config.yaml
parallel_block: false
doc_mask: false
train_tokens: 355700000
Each number is 200 + 20 x the weight over its row's rms, rounded and kept within 0 to 999. Layers, rows and columns count from 0. The size before them is the row's rms in percent of the matrix's.

# gate: layer 4 MLP gate, 1024x384, rms 0.141, rows 119-135, columns 0-63
# up: layer 4 MLP up, 1024x384, rms 0.143, rows 119-134, columns 0-63
# down: layer 4 MLP down (transposed), 1024x384, rms 0.11, rows 119-134, columns 0-63
gate119,097,181,154,207,224,186,184,187,228,206,208,202,209,220,206,161,204,215,199,172,206,208,179,178,191,220,159,206,178,193,194,182,208,227,202,210,178,211,215,204,155,224,171,160,178,239,244,187,220,147,191,185,219,224,177,168,207,254,195,200,187,224,214,178,201
up119,096,192,198,205,181,195,224,187,217,187,190,183,177,183,206,178,174,203,201,234,185,193,190,192,206,199,232,175,202,189,182,163,231,187,216,180,237,167,209,208,193,170,204,176,189,199,204,195,219,229,170,178,239,220,223,199,201,191,204,183,226,205,213,176,211
down119,099,234,213,228,202,195,182,199,219,206,204,229,165,198,220,209,172,188,198,191,175,160,186,177,205,160,168,194,184,192,198,210,201,221,186,206,211,220,189,205,191,196,213,180,219,175,187,188,164,200,173,197,221,205,211,215,218,196,158,227,206,191,209,225,202
gate120,115,184,206,219,204,186,194,208,173,205,184,201,199,195,190,220,213,174,262,186,205,178,188,222,220,225,188,191,192,257,196,181,178,192,197,198,201,182,193,216,187,195,211,213,224,215,228,179,201,199,196,213,204,197,205,201,218,243,213,186,236,212,175,221,189
up120,101,218,224,190,189,211,168,177,218,239,181,193,205,200,202,177,181,182,219,176,194,232,234,188,199,221,184,198,178,192,224,161,186,209,218,203,213,213,183,176,202,241,197,212,154,219,204,199,192,226,196,194,157,218,174,195,184,209,185,221,221,178,196,171,183
down120,097,194,210,193,182,195,213,183,226,192,165,191,208,192,196,196,208,196,173,178,215,187,211,192,209,230,193,194,210,220,186,197,199,198,213,211,186,180,194,193,177,213,231,209,211,212,246,196,173,220,239,202,208,179,204,189,204,183,195,204,183,225,166,216,192
gate121,097,177,217,245,190,193,190,174,195,180,205,211,206,205,213,211,206,173,199,208,185,209,166,192,233,206,211,192,202,192,218,226,214,162,169,219,204,174,214,222,191,195,178,176,164,195,186,199,194,192,178,203,201,215,212,220,201,211,262,207,205,180,217,201,202
up121,099,200,226,184,192,175,240,169,213,196,186,203,228,185,199,221,175,193,173,219,198,190,188,211,167,234,182,196,169,187,220,203,156,186,163,212,198,197,168,210,182,210,162,209,211,181,154,216,209,183,176,192,210,216,202,183,180,206,200,201,205,200,217,195,189
down121,096,186,184,210,214,243,207,207,210,177,206,186,220,188,224,224,213,208,171,225,231,180,203,211,203,201,184,196,200,182,159,182,197,217,196,186,206,217,182,212,196,259,213,234,181,174,185,190,221,209,230,227,198,204,213,189,200,193,198,210,208,190,211,179,198
gate122,095,229,208,244,201,202,212,175,225,204,223,223,187,219,185,209,192,237,203,217,196,212,220,200,168,201,186,191,201,165,195,182,206,166,246,177,188,237,203,201,184,203,190,211,205,193,204,187,175,187,218,183,201,216,211,214,204,206,170,203,189,207,240,193,172
up122,100,176,204,210,237,199,157,201,229,196,194,235,216,207,177,178,215,211,224,202,185,203,183,199,193,165,161,224,222,194,225,212,197,190,163,198,191,222,174,228,201,182,202,209,192,172,188,161,231,197,220,221,220,219,203,201,170,187,167,198,183,171,211,233,227
down122,101,205,218,196,203,226,193,223,220,179,178,213,220,182,183,206,161,205,183,164,198,219,152,233,183,214,212,192,206,203,205,220,227,215,206,220,190,215,218,172,214,191,225,208,220,180,188,197,167,171,182,189,212,211,214,204,211,205,234,216,201,185,231,185,211
gate123,094,195,218,203,164,192,203,195,191,187,216,165,190,176,212,216,191,204,198,196,183,179,223,219,181,186,237,208,194,163,195,177,190,234,196,170,220,204,211,214,167,219,189,208,215,196,197,172,201,211,218,191,195,178,211,222,185,233,239,219,191,253,164,200,186
up123,106,204,200,208,220,191,176,157,218,196,196,206,205,203,224,189,223,170,191,205,237,216,193,220,197,208,161,170,197,235,196,221,208,189,208,218,205,212,207,209,182,191,211,217,201,198,169,201,201,207,191,194,213,197,208,236,212,170,164,164,207,118,235,192,227
down123,099,209,173,243,233,195,194,168,191,163,198,226,173,204,212,195,211,244,219,220,186,188,184,195,203,181,223,236,209,198,229,220,177,208,211,188,192,214,190,169,204,243,191,198,191,187,186,204,169,191,193,184,202,206,205,198,167,213,205,185,232,214,198,189,189
gate124,094,199,213,213,227,208,230,214,234,178,147,189,177,203,181,220,192,175,207,183,186,229,174,210,217,202,206,160,216,210,181,204,168,180,177,211,214,202,205,203,172,235,210,217,232,186,234,196,190,190,223,192,197,195,188,186,210,198,204,217,237,186,162,192,179
up124,099,198,191,200,190,198,189,185,177,204,208,177,209,185,224,222,165,210,194,214,223,216,207,192,198,203,197,202,191,156,207,240,193,230,233,214,186,191,215,193,201,168,191,190,211,199,176,189,187,250,153,191,215,224,240,194,229,181,201,207,188,200,197,209,218
down124,101,169,174,185,222,177,173,178,202,186,232,226,140,241,224,201,178,189,170,237,182,215,189,231,226,184,194,189,192,196,184,205,204,211,235,200,197,180,159,204,218,201,194,188,221,189,182,175,145,199,213,216,225,225,197,249,241,198,176,202,215,203,170,239,272
gate125,094,235,198,215,179,194,205,198,197,209,224,200,204,206,242,221,232,229,194,176,197,185,193,203,177,166,241,175,218,172,204,230,207,208,220,219,155,258,203,208,201,200,195,233,245,223,202,209,197,219,216,211,211,187,204,213,167,194,183,183,204,185,200,228,212
up125,104,205,216,204,169,174,211,209,199,216,198,201,193,208,231,185,229,173,193,169,254,168,189,177,214,210,238,210,210,184,223,193,186,272,202,235,181,178,202,187,195,183,191,213,245,200,169,191,176,203,224,213,186,216,207,236,160,223,209,193,220,194,205,216,227
down125,092,210,217,183,199,208,199,178,200,225,240,197,201,203,190,249,196,187,239,206,182,229,192,187,183,152,240,200,198,207,170,179,213,197,216,164,183,219,183,226,205,225,170,209,167,177,186,226,230,185,204,200,185,208,184,172,193,176,194,250,177,203,216,189,173
gate126,099,177,252,204,222,225,239,208,214,159,167,218,226,209,193,147,189,214,217,194,208,187,219,208,221,194,191,198,173,185,205,173,234,213,235,199,189,195,194,193,204,194,206,218,190,184,187,193,219,197,234,200,191,205,181,174,218,195,219,203,200,198,222,216,203
up126,102,192,212,214,162,204,208,179,198,180,217,212,192,206,237,176,214,180,209,189,192,164,207,200,234,199,195,200,204,172,191,186,211,191,183,237,216,187,203,203,190,168,215,211,179,208,210,198,217,198,173,154,227,204,188,212,231,207,204,214,191,174,192,183,166
down126,100,223,171,203,213,200,208,180,171,199,194,182,216,182,198,149,186,168,202,241,173,206,193,168,188,183,197,192,187,203,231,210,188,240,191,153,211,205,200,195,194,208,181,190,191,167,168,204,192,198,220,219,202,222,201,202,211,177,241,175,223,153,205,209,171
gate127,099,163,176,207,195,195,178,207,200,201,183,186,220,190,202,184,188,214,229,190,182,205,207,221,195,225,186,175,206,207,236,205,202,245,178,181,203,197,203,194,196,216,214,201,203,217,214,196,214,195,189,234,180,241,198,201,168,185,220,248,200,185,245,189,215
up127,097,200,215,185,187,192,236,187,185,155,163,215,177,228,220,227,176,229,171,206,203,158,240,201,188,191,216,236,227,202,190,193,191,176,206,211,196,202,199,221,185,187,188,196,171,180,174,203,202,207,168,187,205,163,194,185,214,154,174,181,220,185,179,234,202
down127,100,193,175,205,206,166,230,226,193,233,217,163,212,208,173,200,162,197,170,153,210,183,198,180,190,195,199,179,196,198,197,199,226,172,197,236,205,223,194,212,208,216,202,194,185,171,209,192,208,205,255,184,223,184,215,185,192,218,171,190,228,167,177,201,188
gate128,098,185,194,192,212,221,196,181,200,178,222,204,157,218,226,215,207,204,185,196,208,187,185,224,173,224,194,195,204,218,223,186,205,182,196,199,199,205,214,206,191,217,203,231,175,215,218,208,211,190,205,180,209,212,195,233,193,212,214,199,205,234,204,210,167
up128,100,193,198,214,179,170,207,196,227,189,206,171,197,218,217,215,175,198,214,176,188,197,220,224,205,178,201,196,201,188,178,221,212,186,189,179,200,214,178,221,212,191,241,223,204,207,182,219,207,193,216,173,174,184,202,217,234,214,190,195,215,186,179,223,168
down128,102,188,198,197,202,201,207,230,186,202,210,201,212,192,234,185,176,186,216,207,228,244,158,178,189,142,194,238,198,193,260,250,191,185,216,199,212,187,225,174,198,197,212,213,187,233,171,207,174,186,198,178,181,173,203,214,173,201,201,182,215,201,193,192,199
gate129,096,226,206,205,216,166,226,187,197,174,223,232,169,210,223,219,162,216,176,214,173,203,193,190,185,214,197,212,186,228,187,196,176,197,190,191,209,191,199,188,206,202,205,189,245,220,199,181,208,226,215,203,227,210,157,189,180,217,217,195,210,234,214,212,167
up129,098,208,212,246,188,182,182,214,202,210,212,190,175,166,197,203,210,262,201,205,185,189,207,221,206,239,213,206,172,200,214,215,195,181,190,219,156,188,218,181,163,191,179,240,210,199,188,185,161,179,162,217,254,181,200,188,206,197,215,209,174,235,194,186,223
down129,096,211,224,196,209,181,223,174,205,159,230,203,204,209,163,177,180,201,202,210,233,186,221,179,227,252,208,199,227,208,201,214,169,212,186,208,209,193,186,207,196,185,185,199,209,186,242,196,207,211,194,169,199,223,202,220,194,189,192,184,215,208,165,206,179
gate130,092,176,197,239,192,228,174,181,209,148,234,182,145,188,216,198,223,195,169,191,236,197,170,232,179,186,170,254,222,242,200,193,209,239,216,195,155,190,176,179,228,165,183,198,188,205,212,196,180,184,200,193,175,182,204,193,226,191,190,203,216,219,223,192,195
up130,094,185,230,145,204,213,170,188,196,188,212,149,201,189,212,195,189,174,218,215,221,230,199,201,194,211,218,170,241,188,212,200,209,216,215,209,213,208,192,183,180,196,211,204,178,224,196,219,181,169,229,172,226,195,210,205,236,169,193,213,189,252,200,196,195
down130,096,196,196,185,221,216,226,183,202,205,203,173,245,199,191,241,236,191,203,250,176,217,188,228,211,192,208,216,164,229,220,228,206,197,184,176,193,200,235,206,214,197,210,176,198,248,167,209,229,221,196,173,187,211,176,207,185,211,194,206,168,200,191,183,236
gate131,102,230,195,183,203,208,205,177,228,243,181,201,167,209,186,210,224,216,162,200,183,216,198,179,177,225,202,219,171,220,226,201,190,223,221,236,200,197,167,191,198,229,227,203,216,181,160,200,205,239,209,211,192,179,191,216,195,189,238,234,201,193,240,212,221
up131,099,205,172,197,199,197,195,199,153,205,190,185,190,212,181,205,209,198,199,197,191,171,201,219,207,190,202,216,214,220,224,179,224,204,208,214,216,208,191,192,205,210,176,209,199,215,207,180,227,166,181,251,193,177,226,204,210,180,193,229,195,182,194,203,190
down131,099,211,194,254,226,237,225,189,168,204,167,226,211,209,213,177,209,175,189,201,173,193,181,190,251,207,241,183,235,202,231,191,161,194,197,224,190,215,162,224,206,184,182,156,202,181,183,204,195,207,215,182,174,190,179,199,237,199,218,192,194,201,195,164,207
gate132,095,197,204,155,237,205,199,196,226,194,161,173,198,202,200,230,206,220,213,223,178,172,181,203,210,197,175,186,194,194,219,221,186,201,178,210,166,229,228,184,181,189,223,185,165,192,257,192,193,186,232,187,185,236,188,206,181,188,198,179,196,213,223,220,195
up132,094,207,242,210,221,205,213,184,210,167,158,223,207,209,212,198,228,221,225,199,186,167,203,220,183,176,179,228,186,188,215,178,182,204,179,207,189,211,176,157,199,203,187,189,165,234,178,189,235,201,191,186,176,201,185,198,194,218,198,228,180,261,232,210,160
down132,098,178,222,178,178,189,212,218,139,161,202,209,214,174,189,201,212,186,220,178,223,200,204,203,197,198,205,205,225,201,218,175,210,174,191,175,185,189,165,199,200,203,203,258,149,235,182,215,179,223,165,200,204,186,163,198,211,261,188,186,185,211,179,211,188
gate133,105,202,171,213,204,194,186,195,248,222,223,200,178,227,231,169,216,216,188,206,228,229,196,163,196,159,204,206,194,195,225,227,210,195,199,221,186,202,230,195,171,222,179,195,184,205,237,186,188,219,182,201,236,205,206,176,161,204,178,201,199,195,219,167,171
up133,099,210,190,237,192,209,207,203,198,239,186,188,144,202,239,203,189,204,184,234,224,205,178,163,221,218,214,234,213,221,177,190,187,173,185,177,200,212,204,176,177,212,220,206,157,229,220,168,166,205,201,196,203,225,196,218,204,186,210,233,185,202,189,188,194
down133,102,225,219,205,189,215,244,186,188,214,195,195,183,216,178,195,182,185,192,225,167,208,220,189,218,196,169,178,198,210,222,162,194,190,160,216,175,197,214,209,202,188,181,196,223,188,209,200,209,207,174,195,205,201,166,162,204,179,197,229,214,189,211,226,205
gate134,106,194,172,194,208,232,202,194,183,171,210,194,215,178,183,215,205,201,220,191,187,206,230,204,193,214,218,167,205,168,227,226,171,169,170,213,208,200,231,166,198,228,221,196,230,197,219,182,208,201,185,185,229,239,198,199,176,193,203,201,206,215,221,226,206
up134,103,197,200,201,203,205,185,175,227,217,207,191,205,179,206,200,234,204,206,195,179,245,192,185,217,191,239,217,200,214,196,201,210,203,205,203,177,202,216,185,179,225,209,160,210,207,195,192,180,169,216,194,203,179,203,169,175,161,201,211,220,168,205,165,200
down134,101,199,209,216,223,226,196,162,196,225,205,193,197,192,209,168,232,209,236,236,177,249,213,188,191,195,199,207,228,195,181,147,196,170,162,179,200,202,239,196,180,198,171,205,203,208,186,226,174,207,180,160,191,196,174,193,205,188,222,163,202,205,171,200,208
gate135,088,209,208,215,204,194,171,201,209,199,220,173,191,199,187,220,206,195,180,223,201,185,209,184,220,203,186,237,216,221,206,186,179,178,166,226,245,183,183,198,207,200,214,153,212,173,211,187,192,188,223,193,211,199,187,246,182,202,190,217,220,225,207,193,190